{"d_model": 128, "activation": "squared_relu", "norm_place": "pre", "steps": 8725}
Each number is 500 + 50 x the weight over its row's rms, rounded and kept within 0 to 999. Layers, rows and columns count from 0. Numbers have three digits each. The size before them is the row's rms in percent of the matrix's.

# layer 11 attention query, 256x128, rms 0.23, rows 239-255, columns 0-63
093:467574433504435472521499541523456507501495459449505491420607453439605540548492497516409558365548547490434523462472481488525428570511468455449383467424552528474558514564547521436431468485442539
100:533440503459571443462513443513454508514422495411541571432427518494419478460523533414523496448623496477442487446392579536553482495470582569470470552549505516479487495511534470463494477412523434
104:546531515524525560513575505413419589474513543537556549503480504502451438490497509480469553487581482461459501520493477524575545433557513538506525431485505540529536499495575486585497400516512391
093:444539485518446528551454614495528460477508487519503506455516360535551466499543492524434525412468563573484532507523394463508530482396517479492402585469486563511418528453520433477492420487476507
098:391528467415542509611519532489444546531441492396483530543432451500610531470525453402438477536463546495486432489552538576465467506474525476530474425558547411590536512413516604440525511418513391
095:495428446474536470440568590583577473418510443481566464433568487521538461644437440393484425457546544528577545474444442554529469556523511448505545484514614464443570450526499531474510514488575470
097:495580430537485423506473408554556519584534489432449456530561535519579502480497505490499511617474478510501523602492476546534552524540619481409492457468516577426516524441464578483515548455608466
089:470474473597477529516506506464382567554553460512528395473456574553494484438473479422486478384403476540494608513509548573576443564516467509531436486548480495479469545549472593496476480365455420
092:436556468509515448378444524501475511495511537509432481465513569490525582526551500502542495564522479535440506475513494457443453442521482504509357537543395431581477508499491544545464513521568453
094:428534478533631481454522498496489477454511510428551541473576547526481420500477579497497472461428528460550501491462546577415496402503425539451508536401537604501465546456525471465390487489497466
097:436465475489494475507493416561527451477514474520514471540381483566409527584515550440511485546552414480448551564512543587583573480497497450473526509425450571495485506491488429605514529511589596
096:542559571454478511490501546567500604463482512551442549515478577506492444448469475461532445542552569440462461548497517484486510561403465531394559485566549489557485524485489554511536529536438477
095:518496496552512503437449561540420584465516505583521549526390507380542515510465434479410550500465429519565548415564561545567501517535436480570471561538498475504531539531456447522509495563567591
103:461514509506542551471398539479524437432435500506515510553547419413503523552548466453421595455499556440555568467450351468539530536461429503419488437546492486481467478548481569517521451559555433
093:477648492517443533457503499499499439531518483530501415519465449592478480474494504509600579513457515549507542540562553485448552501490530413495548474425470372581460526530530551419531412535436474
092:554520527454569533482455466537506415645487518490404468532476409452527524523420529517513418507462489535518479525509543528587496476563462514471527486542494567552523504522532546502405497518422499
101:425561647538466533449461546497408486459532462522467550478467513534446569530497510456489474473565534504552591439491457440556525541549501440477533530491525490491536514501538517568450470489427584
# layer 11 attention key, 256x128, rms 0.207, rows 239-255, columns 0-63
092:485612422507483506517514540517599508596429428493460487436522486464504581490489451513428474457595542439416479413557474519472412575533514465442428395473524518487483525551531507468474470490403520
100:514441550447522516514440498501504469513509516456547531484503476459389472534532481449523431465482514467459466500341528527539473417468522486460553555499435530530412448562502467456450508449535487
105:546499527489494608565560453456464585444487520532531555533571582537509458515509485506454449504545449478468599505490437521554518363565491503546620486537484504440484529511545457603463514574470450
115:506530461484479641588473534482501422398454494456616515507541378538482451528507435589454483489510530509471591542555482572504558471532517478437518563550522492509461545511507446582489531529463512
100:400513472473436537566493595462520553549480469437450488479463434445509551504457441432417475534430561509470449507563533580466495504425580571573445441523505428539566483448510573491551534428539384
105:521451481473486473477588483582510507404442526454543586529496462484493474585498400462481443500521577479556598513417493512507464459534459466509564477611590505472515508550433566534499523492503484
086:459518487467444441533470510562538497529573441489413468558598560492579488441518466483526537466466475521387508565575569576567511482555611468424631461434430536466582516422457531494592497482526495
097:462486409469525491425473522490444518626579464546447431562398620543518469426551493473456508431418451538535534437487558558536381565509506533499369473482477556464529475578521534457490526434491459
091:499528467517493494523448443468426497469519598455488513438486503426487591555586488498567509479479531513458496496489483446505531491460551507535465532558356476607523505522534551507465531540552481
092:488563511520607431501430523435550514492623484481586479500481505487455464459519534482504461531422505495550470504471457517460463467462479559524505526497531648466449516462558466443397475476486481
089:477434525434530499505498451542539467450469493511473425512469543522485575559543607416512472534520502477447510561471517569556594440510488433473514526449371530443547520515503523578494452557558544
102:499501567449449499508490519532549584589578493541448507434416536531517491460487531455537482501504545480449460565488487478485482577414480515498433479501503473672516532442488539435489534531479450
091:547523472501483566456517522508455633501484516497465545514428461383505494479407517509421528537472454605589510482566538511466552557583492475601544490497483510489513461567470463471517560576538558
096:458440490535494596487423577449527517434484562501538573556527494507496523487528427466475508495544560417546491449545397552485552558572447594519499457529492421512491532487530491551551441502508451
098:425528498503503544530481489472635454542453527536527413512496377592436483488497483501518566566461518529532577552491533530459519443504547548530529504470524405523529499581538519428487425584533454
092:524449511484514503460486467549516443644512583430382503562452397486522482454445531423514504463489544524518407490531513525570523577510501567471453484533491512504533418550514560516398538585483475
092:443570565518460583461549491544423500527550514533404511410551514538518566457508476463472410471517593494468600411510520545457495503507533543542565506512574466518529555504494528591468470482456465
# layer 11 attention value, 256x128, rms 0.334, rows 224-255, columns 0-63
097:474503451454520489565546498583488516561462535529527487452354464443453479544490415480416530553442575525604503533504443547514519485427452496576379492471480537452486502476503498508523575531489461
090:459481470546524506493504463447510476445490530547476517494396498498505511544440586599578500522463477419490502589524491492413499529429462489470576515375495581486462386573401515486447631541552416
087:462468567520525510556469532517475505472524499453576411540572525591495480504490491447471536521477429540577501445486506549537590628515435526522509569576429496508493537492469500474467403531512470
103:493491503562562544460473500448566573472436633527518559429498480538563463408407375513432480448536474481571368525532506459523510462466538480461452465489492444470524574431608566419598487483566526
085:543494537533603397535547550500443515463357521454542458466442490491497484532472488363474505497481496589530512491544489484502505479435594554440447517535499493603446471464419491474520548576524487
096:520483570445553407470509443540456560467464436489549436464442495552481490550496584497485444519505433516553534529625456420516563481546521486441516527524519578491490513448455572545449490544504461
107:495455527384552474589567439448575513582513343464531565440432469500522475549544526488505520557580445419525574493471400537509436510461570555503501462590570517514560455469523559462537600537598477
105:456483537628531453445447437446428412484538512555466515509540441556502491471426502513443601441459506550421472565499517420503536395551448527432452526415472521499536453501403406640418446558471540
113:566526532411541449504545478399518570494498611500552496550490449518494537555581422480436586486500487524590530454512519476519557502521563503500511496609564511450529478488464479525503584466577509
091:413466588473528443503394480494472369501446501531472518479424515474486542558490516411591510526554470521548503579525426510500505518483503479446510509477432507549544363496510445495476477443478499
100:481518553470456518511566475548493527532526518558533537489444524469451460438494474441526557567355539561527492459522470515443569513564485488533503577462572567512569516470458534646428436511521427
096:553470548446442448460465487509416436473557490565482527562489498521408461430485430521504462580495567539449478580538545506471482481453506543518451519448429508509527454552463482551497413571399524
097:531385530442425518517490470480468456465400472555464445488442498481495466510502534562508543541567602442522547464528542478476433337488608514522500415380451420483491497467423461536449525612519537
111:446520546506498522438446614468552422455506518580567450476497551477510512484447512443545491465435596536465435538449527482504515479503508416542538609411524530493536567458434412545488433470440529
115:461475538439536441450474539544566448494459503545482525419514564498505462433498560534471444533395457540381437515536468505508427546424482545528406549498462422456506500510460614512487462518498538
091:524492564483582467566489459533440486455437518511491625411451475595503449455549552461541592529456505447511540563578416484493437491429489529478515579504532546438459501428470486489586505551540599
100:457574353438486529451566450470495458512430560469478513515415455590431479423529533493453462511509468416582467447496480447423521475550519575522534469464550525605496396431507459520489560527541418
102:513519563457453459474508493516508414560454556535564496562394537500447567415498475535481544606515484499558477523511473558551499538475521418607481503500502518415460548519468571550541532567441564
101:501612428442454548529500523481461376540519507394440543441566511382540512489554460511518549575480477511490518462446394462442478529591511531525441479427498490574536452522549493461531502502394473
099:453402444463468514461515478479454439541482556502474505466497482495552509534536525482514453573494472443465518619419498451476519477533459458529503472437413367502522560466519498532455529549384597
104:437514508382535433505497502380468479430507402543452593409588480569499542498489471502487502463490521525512510479519468512443578531508543534504493528503569458473447492565474535394458487495521481
095:451524551551471426362560451459462498522492491521503523527540506542424524445516607413511421409414474421545538500429542445541526494361533547445584511482462459538490525440458533582539426509470428
102:501438521443498394511512551540528537493602450559553547518473456558427481427529523462545527485551445437452428524555480494492545572525514610511488589511468470558414532465522513477447489453578566
092:593544463518512532508602480475526487566466480546561379570445503599513558466480531522537521482497531514520469569486485500529578405509501490615524530481578572438512423379562504569471584512548505
096:478549480479431522469635548479509474548493522503510468554546444492484436543572531530459551479532546542535630482438494481430449512441568498516414517471468446459567459499402555470522490585510473
100:581505541444502585524553583462556538544516451566502455593505550507488502501556410548478457536598512497522537478490524494495471473546556479560538446519557465490527489580566551459629532480502448
102:486410522501516507546465561479504571472495431475616474412471437481472471564568574438505532483479543480433459452456459482478448537484443500525506550455553507480558517509575526445543450488497516
102:479493541508460515449542447526482519481514446528516524472565520511549487452434500499442514502437534564428508498500497591457532509341549431520538571588442566532437449525418508510523523576498495
112:482545425532535526517485507472513385572517524470481536504403502464491557452457603444441550458484488497590514493444527458514542492482397495482577494384488515505441431440506471510492529537513481
097:483558478560565446514470529599469607506481556491465480541440405445462461477487530502531538571473492475496492539503526481505505551516468537428487481438500609459475549540575550547483563409536458
108:609500495417513454433502505569563612542528470496411528470633473470433469546535511589486514554568497491494473555669510442453502470491520469440465451557487481452514459527557491455522540500517460
101:522458495519524486464505420510435547474441519448477477514367572582480534586486524480456530488436605513544488403458583490416522538501420558474499486506521507485538528411533500570486473511596551
# layer 11 attention output (transposed), 256x128, rms 0.279, rows 224-255, columns 0-63
097:501476542459482523463549560498534532400501358481494524499540499496491538431613571548553528431528534379474598488482548517520452460600505506406490496490513473484490509517536536492417493559376488
088:532539517546550482526541536564543535571449556554492497518476541447583450489524473490483562476426529495443432460554437456547500512503601496543483459604446439528460460448584534431576468522514590
090:614557434448433568482525507511532509500428572474444559485521531549489594484512501565492465584591557458432481508448600485479461406485459462452516569517534584511487573450564417484492498525502507
105:449432464436473448508499500509401507542597446500481437518493563497417540475551522525588477522485444534433442489417471498552540569543529474462515570427459524505509424483467420546441569476491529
091:515552617470461523442514488560489613543641540495454498469491412432521620433524523567478521528519528462484573420490491477474477438547493507484454565509492398505553482535446554529492505547426499
098:499504472544421583595492550507508411476559517586523563459540478527471542488521494493434494554498494422397418530439599562509473443445550537564447550428488386557537501468567428542535516518500522
105:488522426566401471451516525604536469468590559578546543513558551489507471494539582479502482395446559517503449597572578519525528547564502509533457544407450555510501491551496524592450461540427534
101:598510526453413549581481517506590590372514512548469478479495518547502517487507424539554470495446398489433461477447437524393495533391535460556547492606524431523537509571478523394531576452539485
104:489562560543480549546441540569517514506605493473455535396513480492453485380507509474612495483531490427417583655530569470489507476524413483417486594541457481553497528550543474514402515551454435
096:489518507519493608485590468530429580519535538582578435491584555584462459482522513551469455479478470555397534447493500474535474446450557409615495474459468504422527578582504505542470547565468485
098:495484502479485472522438494596539535444465436479458442374547490540512467585588454597545496448561493484441533545456475410490442458445562507504512451481473435500501496491522492449428491443325515
098:476611496523566540578538454534539506517431474450523428501444444466579575504454593544533519472462438561540520408483438513488460502513539485549557478579572428486531516506581524449513481454527435
099:485585558474505531563462518434512482521562532478489480537454424439493558517575479468530541519429577523426506563482477625444450596412501525506485521550508522520568468475534613423542436515506465
106:497470530492475528567532429527553570460452508511550444444543490564368473522598386557411482537546465520473524491480501589520485510495539501482510421574478454419498470541522497465502507484605479
108:476538493516532531542551559583459527459533479423497497530546474496565618516502466407487392441582590490578557420500418595498492460559473476523499464497537502490462513420479425484515523474465423
095:499488482426462547524541537448487505484528521432467434531508564478542538495527523517439411506460503499472426512519508540420528483510493426466530496497404514564539461512479483577465479553392431
095:532455572562518485480527522480461517435563418574524471495524480482582414612539484542450545508438511431449502566560454472572465537585482466439386554498480479436533511597568562483484445471425565
106:554484461479536427508513549536500612474556433485511610433533441509552479520507528476504454517579493566506562465465552532502471484493472544489513506542478527459487419492589477503415383495490419
105:514474552492512427424598369517500626440485613566589524583441553616510359576433499473498512545483518475534499521531493548508520486551456410502549502491492440441435504482546501557488462499540509
096:588484513538463479569494527513495526480457446480553476518400479476422479487536472450522521436494499572521544516511538533543526550514540427570449495544571541499497476524463515486508491528619376
101:489514526576517584500533456564524515451474597549518440496475526504487554527479637505495599499569505595509554477526420541552393484563509488474491514452509593501561538517504460497567507641484524
096:526465448427521467508512513489514471539461544525499383433445414381585476520467450572502515576505467533492489480574426487504434537569536459510435443395559459493560529564418427482526488485553572
104:491518392521435634429552513512465426416464558446472441447512519518462533571587534486367472521475612511567476396449485495492501505562502442446546523449568503499519531491570494482497526530459461
093:466497506591553474613482612514465510409460476464453561409497525419457482508573502503435482479552519407435422545481511502578535569481442528456383452537445509522480529630506465431474523512479436
098:462467540509503472477461467524579524472545480516465553503423463429543552492517461512599440477460485400461491590526523587463530542503405572499549498471497459565399478452504499554492485470555547
099:413492493491547476503422437535443444482587416499507577534513499472517507497406534424496495444531504507459446566505540529526533530509423601519451571482425549438426461481599503516401497555515510
109:546571426463487522501481465594465481444466470496503513550475545467461510485478422547345452535552473494560472507523548554478596520573543446500541608451541454491478566503523490531529525480501491
101:517498492465551431590541542490533552527484613427484456498483557513535503450602594559549511542478484559568501398456538499482433432594465559490530433505519529512537513506539490385531490471556512
109:572525469420548524426573543459528655383493535551522502528481533526574424559522372598454591514500514465469533484552441531557469529546499432542476529520516516446460527569486493469536473456465517
101:471435521527411525465543474466507461478501459527534560443498535565511464540483486471504476520523450474499460481522429396531505490471610542500496513561511407525453460425491495522512494551406520
103:400514513514484558489486428400398490481555519552539440507422516480441501409510566430533479482475523444490485475433511538523542461488536542582481494460577460576486535415526482516443564502507458
102:562545500579389440522471563430577465535481471494469470469567377419539590475523432567547522566553479409469573612504490502529533549486570390453502519511451549507504506478461518427485473589405446
# layer 11 MLP up, 512x128, rms 0.374, rows 0, columns 0-63
090:510483609547467554456489511492517490585465491486477507496453542479527570436534492491497457580512518383544490474424431446427516486511435507588511393644523491442597583494589401462433492543584520
# layer 11 MLP down (transposed), 512x128, rms 0.283, rows 0, columns 0-63
091:503507524428382565615438477461483576485509494518546462508449432547476432548516501530553518407540462543461573557501429449532411397519473549571437534559504546591516579501419507464535458461566497